{
  "num_key_value_heads": 4,
  "head_dim": 64,
  "intermediate_size": 896,
  "positions": "learned",
  "optimizer": "soap_variant",
  "learning_rate": 0.00644,
  "warmup_steps": 200,
  "decay_shape": "linear",
  "final_lr_fraction": 0.0,
  "dataset": "wikipedia_en"
}
Each number is 200 + 20 x the weight over its row's rms, rounded and kept within 0 to 999. Layers, rows and columns count from 0. The size before them is the row's rms in percent of the matrix's.

# layer 11 MLP down, 224x896, rms 0.11, rows 58-115, columns 840-895
099,206,210,168,246,157,187,203,214,174,157,198,203,184,211,185,215,206,170,208,186,202,191,147,197,219,197,210,183,195,229,216,230,221,195,206,204,192,202,196,210,199,208,212,225,207,163,216,227,184,237,225,208,205,201,195,237
101,208,209,198,180,206,183,201,186,199,201,186,209,217,186,181,191,199,191,212,218,234,160,175,203,194,173,166,202,178,183,181,191,219,187,210,215,194,193,231,183,209,264,205,212,208,220,200,212,190,201,214,198,172,182,201,197
103,213,197,228,188,204,219,193,197,187,181,209,211,204,204,193,213,204,195,159,158,207,181,233,167,222,211,240,187,214,208,191,184,159,178,223,190,174,207,166,203,203,199,205,201,186,177,227,183,203,195,196,199,208,218,206,234
103,207,219,214,184,194,212,209,184,163,209,212,188,221,179,237,208,197,196,179,186,216,179,222,217,161,180,234,198,172,190,201,190,194,165,204,191,220,180,164,193,172,212,187,202,180,223,196,199,197,186,178,208,190,237,187,181
097,191,193,185,216,235,205,190,203,208,169,211,196,221,219,229,163,211,195,215,199,204,198,199,213,193,162,189,217,233,203,225,206,204,194,216,165,173,207,173,206,205,184,211,237,205,169,181,210,199,183,223,218,161,174,177,214
104,210,216,223,218,198,208,219,219,201,243,220,185,215,222,222,183,201,165,201,226,218,205,172,189,190,211,183,179,173,213,219,181,151,155,234,172,183,195,213,184,181,242,202,236,182,173,182,214,169,192,189,228,199,197,239,185
100,142,153,236,213,183,183,206,195,223,196,184,208,181,164,194,234,219,194,191,172,202,200,171,179,193,235,174,194,198,183,188,203,187,208,204,158,209,193,219,214,235,227,217,169,211,187,211,167,189,216,214,205,210,213,223,195
100,225,174,190,215,191,200,190,166,215,194,191,181,150,176,183,188,192,208,209,198,222,184,195,190,222,176,197,204,217,189,220,246,199,220,208,211,213,194,206,189,210,247,182,213,211,233,192,207,223,165,190,170,200,181,180,199
098,210,203,216,217,204,226,186,203,190,210,183,162,187,191,214,211,200,180,199,184,188,216,178,192,211,227,199,192,169,214,227,220,191,191,223,211,154,208,209,200,197,198,192,147,186,217,179,211,201,187,214,179,181,222,176,181
101,200,205,179,212,244,194,237,205,192,207,177,193,212,172,227,205,144,214,231,168,217,235,162,170,209,199,194,238,213,231,181,231,194,208,222,214,225,262,200,208,192,201,186,205,199,180,179,211,175,218,205,208,203,180,215,153
101,190,221,206,179,203,176,213,160,202,205,206,241,206,214,200,189,203,183,200,203,199,238,203,164,204,212,184,218,174,199,199,209,211,224,186,195,204,226,202,215,201,192,211,185,192,221,209,207,169,199,213,218,199,197,209,170
104,121,192,209,195,214,228,199,215,158,211,197,180,214,228,185,222,183,207,197,171,179,200,194,200,200,186,183,162,217,222,199,206,236,215,214,206,164,219,174,201,204,193,213,207,189,190,184,208,193,179,185,213,203,188,187,176
102,176,158,218,240,169,191,222,207,188,214,175,196,201,179,226,174,265,217,162,193,169,216,164,167,194,190,211,183,178,205,205,179,191,200,201,189,189,189,217,204,203,236,188,205,209,227,216,205,197,193,204,244,184,179,202,230
098,199,235,185,153,242,209,203,203,209,222,212,222,229,182,178,209,211,205,167,171,197,224,203,186,207,199,198,188,178,200,177,215,233,213,166,206,219,203,206,179,186,197,203,206,223,142,212,192,187,210,213,181,202,204,203,193
100,184,215,184,241,189,172,238,173,215,192,173,200,213,170,182,197,210,184,190,211,201,185,196,195,235,194,219,187,209,197,182,223,213,175,254,191,192,195,205,209,219,204,203,176,215,202,164,196,220,233,181,224,220,202,188,207
096,188,180,209,189,234,231,210,200,234,236,180,212,176,208,171,218,171,202,173,209,183,194,212,225,198,199,199,198,193,219,210,196,195,207,190,207,206,208,231,206,168,211,220,191,196,197,164,159,180,211,222,198,179,221,199,219
104,200,185,193,200,178,170,194,177,221,177,177,223,194,239,216,191,204,235,181,249,220,208,179,193,225,222,179,197,179,190,190,233,247,240,183,214,215,173,150,248,186,167,189,206,207,213,210,210,248,178,206,226,206,202,181,206
096,213,207,180,164,165,210,227,212,223,199,202,211,197,208,226,187,204,191,158,208,216,214,201,195,208,163,197,224,196,198,210,192,218,220,176,179,244,194,192,172,213,183,185,199,212,199,202,204,195,206,222,213,213,218,187,175
102,196,228,212,192,192,176,186,197,190,182,174,186,229,219,182,179,193,218,201,198,198,222,183,209,191,157,221,178,188,225,171,200,175,199,161,192,196,210,206,184,212,206,198,182,162,206,193,214,169,167,232,231,217,204,200,200
099,203,258,238,205,206,226,175,229,156,188,194,183,187,189,209,209,165,187,185,189,205,140,198,213,222,204,196,208,233,225,194,203,209,212,197,203,211,221,216,186,187,198,209,181,230,198,178,167,205,187,242,197,210,189,212,185
099,181,187,224,194,208,213,198,207,220,206,173,193,143,215,224,199,231,151,194,203,208,167,175,179,247,177,221,219,206,225,181,206,191,209,185,171,204,238,176,198,197,201,209,196,209,216,178,190,178,187,213,205,198,186,200,166
103,183,221,186,222,220,193,223,173,201,210,200,185,170,171,209,236,171,201,229,176,190,235,181,202,240,217,190,200,189,216,198,177,210,165,168,206,192,217,172,239,173,173,200,226,179,211,230,223,228,208,198,219,203,203,217,186
097,197,180,188,200,247,183,221,194,214,205,208,191,199,178,225,212,221,183,199,186,204,241,214,186,199,242,220,186,222,191,185,197,190,218,196,214,205,240,223,204,189,218,144,209,181,198,192,223,181,216,182,192,204,208,187,217
095,166,195,211,160,222,177,198,225,194,173,188,236,192,226,240,216,239,213,224,181,175,214,190,189,237,219,191,219,191,174,205,203,211,207,196,216,201,206,176,194,224,196,198,224,191,191,216,211,214,217,219,197,218,194,227,210
100,175,180,251,208,195,188,191,222,176,202,189,185,226,189,185,219,205,187,210,201,210,227,189,186,189,183,217,215,221,181,218,224,183,207,212,205,190,183,192,193,212,202,174,201,207,199,164,180,162,157,180,224,216,193,227,219
096,200,181,170,213,252,202,213,227,246,195,207,219,211,237,195,187,207,215,207,218,196,170,244,197,236,192,224,167,181,221,228,179,212,233,220,205,187,183,209,204,195,211,215,234,190,178,218,188,227,216,199,212,176,234,174,208
099,180,194,201,206,207,211,189,217,173,178,207,175,225,207,207,198,156,195,234,227,202,212,183,211,159,227,242,223,163,198,160,213,187,166,217,175,233,209,229,214,176,214,167,231,185,194,157,190,201,209,212,217,190,188,227,210
098,211,214,202,182,185,197,183,220,191,169,233,218,193,151,202,213,208,218,188,185,206,203,199,174,182,217,187,175,172,178,199,195,224,223,215,218,223,198,194,190,216,187,188,187,239,197,193,210,161,237,218,207,156,199,164,210
105,205,134,215,193,216,214,180,201,198,230,221,213,193,197,160,224,198,172,213,198,199,177,196,195,216,237,152,172,223,216,176,221,226,205,207,194,160,214,199,193,225,200,243,192,206,195,208,206,205,198,226,218,192,203,213,238
098,221,206,215,197,204,242,229,189,185,200,201,210,181,162,214,173,207,215,238,147,182,197,189,182,214,244,209,210,217,183,193,197,184,207,206,185,174,175,209,160,213,230,183,221,217,233,205,190,178,204,221,208,141,246,190,186
101,250,206,213,222,186,177,199,218,195,207,186,211,203,201,242,198,200,190,179,194,175,184,205,219,180,189,199,210,236,222,192,158,229,186,210,243,259,212,198,217,194,224,200,174,216,187,198,224,204,191,230,200,216,165,226,211
103,186,186,206,195,231,204,211,177,199,181,201,205,211,200,227,184,207,210,200,193,199,219,189,174,195,195,211,231,212,174,169,212,214,180,234,194,190,243,202,166,216,235,187,205,214,192,192,136,228,227,210,193,172,220,227,227
097,209,183,177,192,158,197,188,165,216,180,189,165,217,183,214,224,197,174,212,188,191,170,186,214,154,206,176,233,234,209,182,224,211,184,212,208,225,215,192,213,187,178,202,195,219,173,209,193,209,199,180,220,156,218,199,239
101,199,197,200,210,191,209,159,180,232,196,171,166,242,156,209,180,169,167,173,212,217,223,195,200,159,216,202,220,208,195,224,223,201,167,227,148,191,216,227,204,180,207,208,229,234,180,214,184,216,235,222,192,200,221,207,180
103,190,203,218,183,195,189,188,183,156,193,185,155,206,186,230,198,197,192,214,175,205,233,189,227,231,201,243,201,214,173,226,255,212,220,198,211,174,220,194,210,199,213,200,210,199,225,171,199,215,158,179,181,224,180,193,235
098,221,190,197,212,228,130,210,204,220,157,180,239,176,230,193,209,217,219,211,229,196,225,195,181,210,209,190,212,234,215,214,208,198,224,207,229,200,241,208,202,184,201,181,216,193,210,197,211,213,193,205,275,179,192,243,205
101,213,202,245,213,178,192,180,187,198,211,172,191,202,174,216,203,166,190,244,206,200,182,230,188,199,203,206,191,217,233,221,181,247,186,191,183,183,232,195,183,200,173,227,198,178,184,188,179,185,182,171,189,204,214,213,203
102,201,232,210,199,215,191,214,178,233,198,181,212,202,205,183,188,201,157,200,219,212,166,194,186,229,199,217,209,187,197,185,227,246,236,213,194,174,214,204,148,168,167,167,199,193,221,233,181,184,201,177,202,223,175,207,210
099,197,188,193,214,203,227,181,149,188,187,221,209,179,205,205,194,197,227,192,199,238,189,194,239,221,175,197,232,193,168,166,227,245,212,236,220,173,208,221,213,175,200,187,220,214,187,213,204,207,170,234,210,175,203,223,199
101,247,179,230,200,204,203,216,211,182,209,179,195,212,214,203,194,191,179,190,219,225,202,209,174,209,176,194,190,184,187,226,214,192,222,167,203,166,180,193,192,232,193,213,209,203,195,195,213,175,176,225,202,183,196,196,193
097,214,188,189,219,164,198,187,211,192,210,223,198,184,181,201,190,178,226,215,180,197,239,178,203,210,234,207,220,213,171,247,187,197,210,211,209,211,238,181,209,147,192,229,201,228,175,219,161,204,212,230,179,210,184,168,183
103,206,172,176,201,172,199,165,185,201,234,194,199,191,193,214,211,217,190,221,191,193,200,199,214,213,170,172,213,203,194,184,212,173,193,184,200,200,203,214,197,180,218,199,199,184,185,200,199,228,186,204,203,223,242,200,195
122,165,214,185,178,196,226,205,198,182,198,162,177,238,251,191,185,219,216,200,201,190,184,209,203,227,212,220,195,209,198,201,211,171,192,205,225,215,171,183,217,219,241,195,219,173,182,188,195,191,181,184,185,173,214,220,217
103,204,201,179,168,165,170,219,195,204,202,157,194,186,206,196,186,175,214,204,189,179,204,216,206,193,233,192,170,195,213,170,188,192,189,232,221,236,158,162,172,143,177,175,239,170,199,198,189,216,153,189,187,198,167,217,184
095,213,222,232,216,223,201,225,179,208,203,204,221,209,211,190,188,238,196,194,195,216,200,229,185,204,211,217,190,222,222,192,158,231,207,217,178,215,211,229,184,206,179,204,154,221,240,194,193,161,193,213,203,193,189,181,217
102,180,206,181,164,210,218,181,189,187,203,195,173,191,167,198,194,222,216,187,197,175,208,197,185,170,201,210,193,172,219,205,181,194,229,186,192,185,194,179,190,205,172,211,198,194,218,190,191,224,186,196,183,180,230,202,154
104,206,221,197,209,211,205,210,213,199,186,206,181,167,211,193,227,208,219,233,192,182,149,157,169,238,203,183,194,187,195,212,208,209,165,176,230,188,216,203,195,188,219,199,199,196,214,228,184,219,173,234,147,219,219,186,186
095,163,217,220,186,217,202,202,198,239,163,188,181,226,218,186,212,218,190,207,188,184,232,207,246,210,170,195,211,235,191,214,216,209,196,195,225,164,186,198,199,229,198,176,205,209,172,160,228,193,196,197,188,221,191,170,197
100,167,199,176,170,191,205,204,227,181,184,216,208,156,185,171,226,196,221,210,219,212,176,198,221,197,183,199,205,162,221,201,226,199,176,204,199,214,204,212,205,195,203,219,201,185,223,177,239,179,208,219,183,212,210,226,209
104,197,218,222,199,240,193,208,205,215,236,210,209,192,194,190,227,223,202,191,177,213,220,183,194,166,208,195,157,200,260,214,184,205,203,195,215,192,217,192,206,184,189,189,187,212,206,191,236,210,182,204,211,198,175,199,241
098,203,211,185,198,200,191,209,207,191,199,217,197,189,201,225,183,202,206,217,224,221,218,212,246,198,197,166,180,201,217,217,188,184,217,180,217,201,176,189,215,191,174,193,190,195,208,173,220,175,244,232,178,213,145,222,191
103,167,209,202,196,198,204,195,244,206,226,197,200,208,169,195,177,196,162,213,198,184,211,193,213,229,189,207,211,200,197,230,223,172,204,210,203,193,179,215,214,199,198,179,155,218,221,218,202,181,184,199,218,215,185,231,217
100,198,199,193,201,217,224,167,207,175,188,174,194,191,174,176,188,208,206,185,176,180,208,197,159,222,237,229,188,162,230,179,217,214,231,190,191,251,211,211,188,184,195,199,222,159,224,223,173,213,172,192,201,193,186,214,200
095,203,189,195,169,203,202,207,196,194,191,159,217,239,190,197,160,219,200,197,206,190,158,203,214,204,180,216,233,202,162,203,200,275,203,183,162,210,171,232,190,191,209,215,208,211,166,227,168,176,211,191,189,199,177,205,184
099,231,220,188,210,193,181,224,171,179,186,218,214,159,221,181,195,176,222,203,179,207,207,211,197,188,205,215,174,202,197,208,186,198,214,220,180,230,234,180,179,220,194,176,228,162,209,203,254,195,216,195,207,191,183,183,203
102,178,176,242,205,203,186,208,203,229,222,192,212,191,185,236,181,221,183,192,184,162,189,209,202,236,177,215,166,216,212,191,211,204,207,222,211,178,210,196,180,209,139,210,179,150,204,204,200,197,234,210,193,197,195,206,199
103,240,209,197,237,194,231,193,182,171,194,199,177,160,186,189,168,188,215,234,203,147,173,212,189,240,229,202,194,166,190,180,181,193,199,189,188,226,206,232,198,202,209,196,210,224,222,181,208,221,217,198,204,183,226,197,165
102,164,195,183,200,221,231,151,221,200,173,191,212,200,221,224,217,177,182,198,203,212,210,185,227,191,181,196,247,212,184,201,181,238,205,203,213,179,197,186,189,188,203,234,195,176,233,210,246,199,186,158,203,223,201,178,169